config.toml
d_model = 256
n_kv_head = 4
norm_place = "pre"
positions = "rope"
parallel_block = true
extras = ["local attention windows", "value residuals", "hashed n-gram embeddings", "an embedding shortcut", "learned residual scales", "skips across layers", "capped logits"]
beta1 = 0.9
warmup_steps = 564
schedule = "cos"
steps = 6977
Each number is 128 + 32 x the weight over its row's rms, rounded and kept within 0 to 255. Layers, rows and columns count from 0. Numbers have three digits each. The size before them is the row's rms in percent of the matrix's.

# down: layer 9 MLP down (transposed), 1024x256, rms 0.0468, rows 941-965, columns 0-127
# up: layer 9 MLP up, 1024x256, rms 0.0495, rows 942-965, columns 0-127
down941 110:077140160105046116153080104108063138137127093124087156126140090085132123191132146149115156114105104147062088185162117123087108165148122154173124122145140154092053137063130152124107131141125137130147084070072151132143169110170144125107107111132087091100130126109168124175138118125143122151229135148144147175148173053092055139099177135130152119161159140125124105136114100145102125141124
up942 097:149146182135119152086126147114108113101175152088143141150138193098129091064102123140131141189156188099154103140138074159088139115088137116206167107060133121176118078142109123079156077158131175117126123146113213131109138037056165135131129098106137072145104143105129099079119091113066111155065167138148167113123062084130178156135124134146116143127129133163151149123097108075093107140145
down942 094:136125125145099093142146141081061126137181144137127124096098095167129129169130185068127144162129111129106141109108159091155158190131172186158118110122105114150101169083119157157108098148168103177121143128162125121115120150129144181175106135134139146174126136103150147120162104105133110116184058154116120136119117123078212160083121193179105198115141144140128106176182085146131165163145
up943 107:124138169159174105094149133150131139099117208200137122128132130108110171090056097102115182093119175148099106106140152159153164177142127104151131110131145161152114107148172115097124171133123185130145121140122123086063125094075165107084138112147124147083100135117145107156112173086100158192149139132133124070106137075160155117142097078124135091117159114079146116135139139159121115188155
down943 108:131125109128160085100149072067117122112054114169083149140110106127106115128106140148192133130128179105169165101131084145129131091090095155130084150147116097075075085107144147171127085086122158140165116084161095091159123124187153100144146104123139152083126133141104185121177078145122176158070206083094166138156084095139073153190142088094025089116181117125195161141136154209128182106154
up944 101:105105163127128159124161161173134136159182106170077143097140170214129094151160122145096167127133147113078118210212159110178066098142164086134162111098109156094101101112066163102144108139098148179178134176140139147108119141139178117141105166092100124128120142149140118117103129099111058160115199141109097110157096073224125063183115143123114106189151132127076086154108138128112086196174
down944 100:130085136143103169133106102129149159090134137156082099150129099128137104116167168134125153165125117154159128119103140170130116155159162149077085071134123109163063131104077076121103120167095113079162156084143109139113156200143165145161113189178162068203204105196117091146089137088160133131120079159147135139141122071120143036106077114115192109165154126125146161120137113089115127060121
up945 103:072178098103125126132110122127115123111116094193136151084126056171157095177135122145122109134142127143116103113138200099153117133131199147117147156160090159110141102096164139127107098187112122114163098100154126097147098086119106126111163098144105105141068106176116092167138168109153081152157132068113043106103168129131186104132155157122130146129171134125126144126096136112137058143128
down945 104:123140158093128140141175089106095134166101143115152178193122128197163082119160126200181147141071162124141147117153123129175113155143068108099136147131119112123154158116110123204146110130122118122151099152155137088117199166116135126142161188156165143098205127115099132124127122170118100121076145121188145155155174135150132161131169081084086100122115211060103114153135187176161152128160
up946 092:133101158052154122166129104152095069089107128146164161082161147147139096168105072132128118128122134106141118146110142159101037122145159128070116127070158173102142154088163099084152128120159162096137103117137144110162064088134169115153188113153141126138112106087142086102145213103142157162118173126122088108114084132202160146147122123133157102106126164079163127148133071115113132091163
down946 092:137116138147146126146121125095099099119183133129161125096154127101111148126128155095167117178102129116194140128078083114139120159122101120135163134141153151171054157149144187027076139091119124125105099121123075149133077111209119061066099150114124142153123166090144127131141196093131155139104144091124134096081111134097101139178184141135120061164192173146075124149114094109167148144093
up947 104:084179162111118117165127147151139123099112088135088099112104119099181099095093111105136152138090120140082100118110097109130103112137124124110171158152099114100071098185119111082068094136111074118074148156096111093141134151146174171147108087154084127106127170127154115103127119131089123147075147095140063154063098142181139098168138102121158125109131153143136175132088113139163114143123
down947 104:205124097112138112114160183141149198056128107122128110180080112134095112091148116092135141089116091154126172084156125145195114097100136124118143132121111126166131114112120190179166095129144119128172176130134151064137095172143193128154123184125072102126094139166084182143156145208137132144116136101106180133121117104141188174138137139128107161206118123124078135132166117185115128127132
up948 102:091125125182086118114092130183153121145138138206135199115133134178067094133157060123042091138176144126121094130136149188169055208121129078122121144110052147158180134148051069070118141157131160113119158204153095200115125139098175116091082123171107128132162149069116105106066162117092135099177107134153141089095059168132138169124154180134126121137138137149111136140082104150119150135151
down948 100:103140115145166141141141121051113108141133120073144148092147120165127152162166131152197126162097078152098082148127170122091162084145098131158101086104174107147104122085102145082109109142129104176084165185107133094134118155112116149129080140080168165089165134125155143160106102150086108102133160132153137156100125158093120156195072105127172127087184092177120136129126103091178123118079
up949 090:156099125107174141117125110122130161120125144141126115123104134135087217079160124129173125100140177134086113172138119117111155105141191110103111072138121102147183111147124138105148219165114155164172109164082161136109108129074190109086123170148101151064132156110231055208111129154114169140089096154158163070195093151119110117196142110126114141123106148146155204067156147099134116120148
down949 091:112086135148155073128150156056159129117144102116174139129136092154112080150160161088132176123100122082145189125093133119144087088088123093108130072182095164158083199144113121161137158152126112124150124120103147127233119148119127131154130139075103166156134119092138132158142126122103111078158156155190046113138136097148141081125126101119146103088099135157127119118159146188170113100097
up950 098:086104244095143155096096112138120125111208160118142136094148121139106139171087104129189095151136161152110137160073126067159107129150165164114119107104103153132083048121127093072174096186180137161140140107107152184107149060128145114164117117140121125101106084108132065130116132078082136141136155111146134085151101133180137075132117085150184126157100114137141079145088106112087105142120
down950 099:154158099173122126085149085059114153132091109104152146169100148121101096107122106130177096125085152130108096116157075076150158164117131135120127128154136154106132137102146160114161150127136138131143143072119102152086133135131150106128079090158176105188143144163108138118124204130166131118166090180102099173167131109194076168168246146128117149170128134140144108142114117131180117096154
up951 101:162048101117121070148143186149147105159128165145098101129114103131116180122086130137149174211156086125143089130085166131130097164143102118099134120076057147096103080104108119118085117108089152158126091185167146074066157145164141216133088144096116131151147107128174082112079118121136078124130101053117152131111102131130151094149124124127157151123122138166148126101150128162141144185165
down951 101:132088174129139130169172139100148100110151139128144197136178103153146155144090159183099214176102094117110116134089143104114092144145147149093111162180175172122171088166086133153112129171117129089107084085019114148154168143123182071170136106132106121132146138088062137154104154074093163094088076084139097143121090095104183132096192066128131128089161110132140108137076173067112130128168
up952 099:118112121130148137112090123121138155140094114106084120067073100153097153143095123093110145191153134158085061124135156107131135197129130051192130159136067138084128116141118048134118145128096116090129115148112080088142129104138137139144131149064171167129126087132128141107124172118111104146142048126128150123165217030154144081199148147179135120131201164136186118125081118132071115125128
down952 100:153150148143150143121126100038004121101144172092091149125130071135111123152100091104080168174141115128144090104147140087148148130109163087112105126076143073168106133100165175163053107122150145160142113081075127150105135123156087152176155156114135156196146146189109142035133149112110029130103157116121161189163088138124134141123106115116140134120135172084115144114123089162171110086127
up953 092:129096112087166072134097092124119169056139139091163107168133119128153123139110174198131227167123237168128091130135145153081139089085118136136130128057102094087080139094164130158141164132163151102099121109122088162155040029101111174100103174123077164121153147130152099104142137150110137142147129059107119093115122132130156157143133105138159112151129142169148112117139039147128174151131
down953 093:103136102067143045143123060141140150073162094131184121152123085125186142056126160134115147117111181115157119112174153125118094169103142190120150121127128090162095110089142165203158107154140186144121173061102160083139069094178117167148113167125112111152152155073104199079110156141169096151111110073180142187110168092151130169147147122148060083115114109099154173114166147120128170108171
up954 103:094162173089115126197081166153168121115133155133114087152160120121108176184128120108166217080108170126098088151080107088121115140139121075146113142133111074121059079174142061091145176163109149082144087195191167136116147101101134112218134092158163139165086098102094152125076089108118171190072170155131128130115134061148115154154143147190108124150145071137101098093080142111149128085160
down954 104:116191190113110182110082093148120112130175106125065141178175072100042117123135163105098118148117146151152091093108104142077137136182133106046105148122136100110133150163096108121114123119173053061072170106163154151118094111121172104169180114198142086136137111112071167116166110101156124116095117115163159173145125120137115148121156136103168136142136148134106155148133135144154134043115
up955 097:131110200152167072138189115159122163137081085180104150167093116178152144125094104133185117191088159119130125130083128125158128127147154131155153156156142159134136173150142155095177124137138114146126148149139168161146110102105117165100145167127116143159139106148179139108098161129152108182167126150119136132139096149127194143142191105117155177151137180058103184051101121177077045097167
down955 097:198097174161110108154151151063065102163079136146143145142140131115119106100177134071096166124132105135151104076096096096125182125132156137118110110136202079081196185109123151073146179124122114133063122086106132116093137157136113080115093065145124133125111136203120139142129131135168174139165097122135079117104124097146098142137146138153162150156193128157109132144132146091111151142130
up956 096:124073143083165159181089126108175130099175134152108166129126092144160193162123127177146162127110146142037147162111135082142079087153202056121157195113117118082129091112094121143080171125119100118098099147105206125179157115150129132186120148153110086061130145086131090147080118128145102146121126131096149068113087136122138170117081125141079058153144154130142188106148148096140149121166
down956 097:126097111147162161090048138143169164092176124218183152090080122062098128174147128141116117133112151143149163084113150147160158142182136168143135124137068096127155153134152150154135139075116174041155115139096174133141096181135111132096124148165141099103124174126119187146100093138122114136100068113068124095134150092134167110162142111045115145147148081140167104086133120099120130152153
up957 105:086137149201102142176095117174145169121206111168151180140120123192143135116073161147068132103140126128118123127141090176162148112150108193145143200105061087157121156144155069076080170182131138149111126136089165156143134141121142097173134162184106131078153125136136082228092175145167154121154157101096156068138132157140171128120118086146126132107162093163116172079122153143113152114125
down957 102:141153115118137156096092093129120136081165127127154106116113107059119147158097145213108186128153167121121117108171116115164134085125136114156184148165108119145136193133092137172134157118200122117158118124118164151155144113145142061106123099139077166120038124115083135172126167117059150128128102114117107116149098147219147120135143109136086149137138102157110158123091149128139126082141
up958 094:095064146154179189155069116135139103111153147101099106126102161111155158139084139119106121129094111139123179109105164107106148110192182157120158103107163096142113154158077128106144129164128173196143119150085127149085067135087153139148139113166081137061088168157154076124139098134142115181193125109137147145126125075135113096107157136164081102136149136140123133080113133102068168200199
down958 093:108107134068118123111142141062124116040095138141166154091126148183122113153156175131122106125118070128096173123164091087130134152096117151185126073156143110121045097109133131154165125132173139089110194106153082126129175117181126188176171087118111092111121122100150119087130171165169181128202124099142165145106111159114134149114093153158114085121169111117054134161182048068106119128118
up959 104:163116173075131099145108110164154115123114150119076092184156136159108092159103122145148145132079130121096116119129162091124064149119139134115141107097129107160153108188126129104145096140091101129150095144109154110099110129145121124164112153162093147085150098099138155108114087127094100153110120135079117151216185099251187098092202113145183139175088099090109165117106065084151095081137
down959 101:096097163131065139177109136054148116116116122108131107137129102169136162076165115111099094151146115186137114166067160150192129070137114098150148168136142077131129139171150146081154117150068082169136143190108149081186133128083076096121135151090094082155108101133173169107177151088064176146141145117098150200119129123143146103099168135134110112172149149134151132139168176094083052130097
up960 093:128126134125150110143155102156182144131087087179120082128078182164050114084120131133090143126128114116116106126166112121137143118134128130134202152102146122122097091161128177142167124095090067154163059152115093087109115150091127097101132064092134128136124142158145136128145131201087144144093124085128096086114043092181122165184125117092187090167144046146104125113114070174129096214118
down960 091:104141135127122102078137077144113109181095101132098133110173178030093141126224117183111154143184146173117128123157114168208200124123122111139113102187118114124149144138098155086108150090137091165164143172145170120163128092070138171147162116159144145168066150139102110088187136106138142107110180141103102158157091091110150188179125120140138159146126126183168152154139112161103163042157
up961 096:130159163140191121155097200158126186153123141136158107101114105176065084113153108069129120131125109095143102144123099139173113104173115096162117166149096095148079119106167127050150125115126125132131141152061137134154100132134169122157103093107114126127122122121112117153120187085124106136192125168058077083103151156110067179145175083149161106110176145118116144132080095163067114160104
down961 096:148157085143131101099107143090119143133124160124182085078097036159147119183202142109190162039144035090096125177150106058143186126109149132096098086100054154114086125066132128126109072123173149112174135087081070127163066170181130159090074102120091096188132139152132189137099148160149140119136151143150139088108086123121073151117108116154107139111132138160090083118188129121141142115129
up962 105:160124128131075101132111179143158161118175108153098106101103117107158154113093126158169117116112211112116157175148133166136110173112117092132096148140074104152180135104173109164166110157101087100183104154080105180113120052099173114172158147169186079120107086088157064152090124186143145111114127092092128159130125137141091133172143156159128101159160118184171141083056108106127131113075
down962 103:129100145192100162125162128065114124097153090181147152107119093093145129125113082189119133153158116113107168163110127079073169087083136136145057095133074141115118116160151074165149136150144082112186140128126095128149175105123130134122076139214176169179150049150081115195108128157127173103091115099108116150119120113123123123124130150152124116125096146162121098128094154107106101137027
up963 098:180088184145174167105111149129166172107155092140125112151137174141119095096098134147092103180141115155116116093165083066146149116143156135113171086122077093122151182137102178127097154175111190090222163148166114185119105083138117164081108111132115100102133125105143097121095118127154157155138168190166112133106183156116113061146112096129160157108131157144171146125117125084138101114130
down963 097:136056097089132110164095113187138155056085078127110142131099202156187072167058127130143169089206146094129103156098156139186085114114143108063164176107140147127089070145123116152101128145167089109131111101130113152103136153128099133158093104137175115138135165151142146122141161102128117131087139196157124163084141152138101120124117142144029158121113136117177087149135106118085145099121
up964 099:086076187143110115186122119165122148073125169149092138141147105131105087156123139123134147105087167143120163139154098130113063153109095045113139201123124117093120162067077092070058102168096154146115118127142087147059094142131149100142186106134106128132136123065133121105138164121093054126129126128047088145146095135145129107129131082142147115184200097134157128121114118136155082123111
down964 098:115031156176145134121173112093145113138175201168088122136169161129158151134072164095120108103098176121169131128122147094154177051123092135100138133169141199111127129177072132085072133144126045141181142176160114145162175175137083102122097180119142143139183108202155091152150101104131144140151119097089165152154130109145059112154124128136127161100112193168145080094075142141141118109105
up965 097:080060089074136125125099118123161190096138117092120151112099193162087169145147134125113176126129160118104142190092105146177149117127198141119168142099109127092102067081108135139130206150090117180090159143123144135101153140163113116056103178141156151166078085100147119166136126136139108171142098177126161100175108160136120079080105113210103173161184113118111085124063087138139081181091
down965 097:073101132162116108188135150091161093181176125106149147135112126136159138139196138079106139094131148112173145112151099153135127103157123072144117138134120074158100191127016144103155140083160147087097115119161095163163163147084170073185119178126164090175156114095074164162171130102070160115179160108133103114126184191152164142077141196127165086093153121153079093146132142106103084150108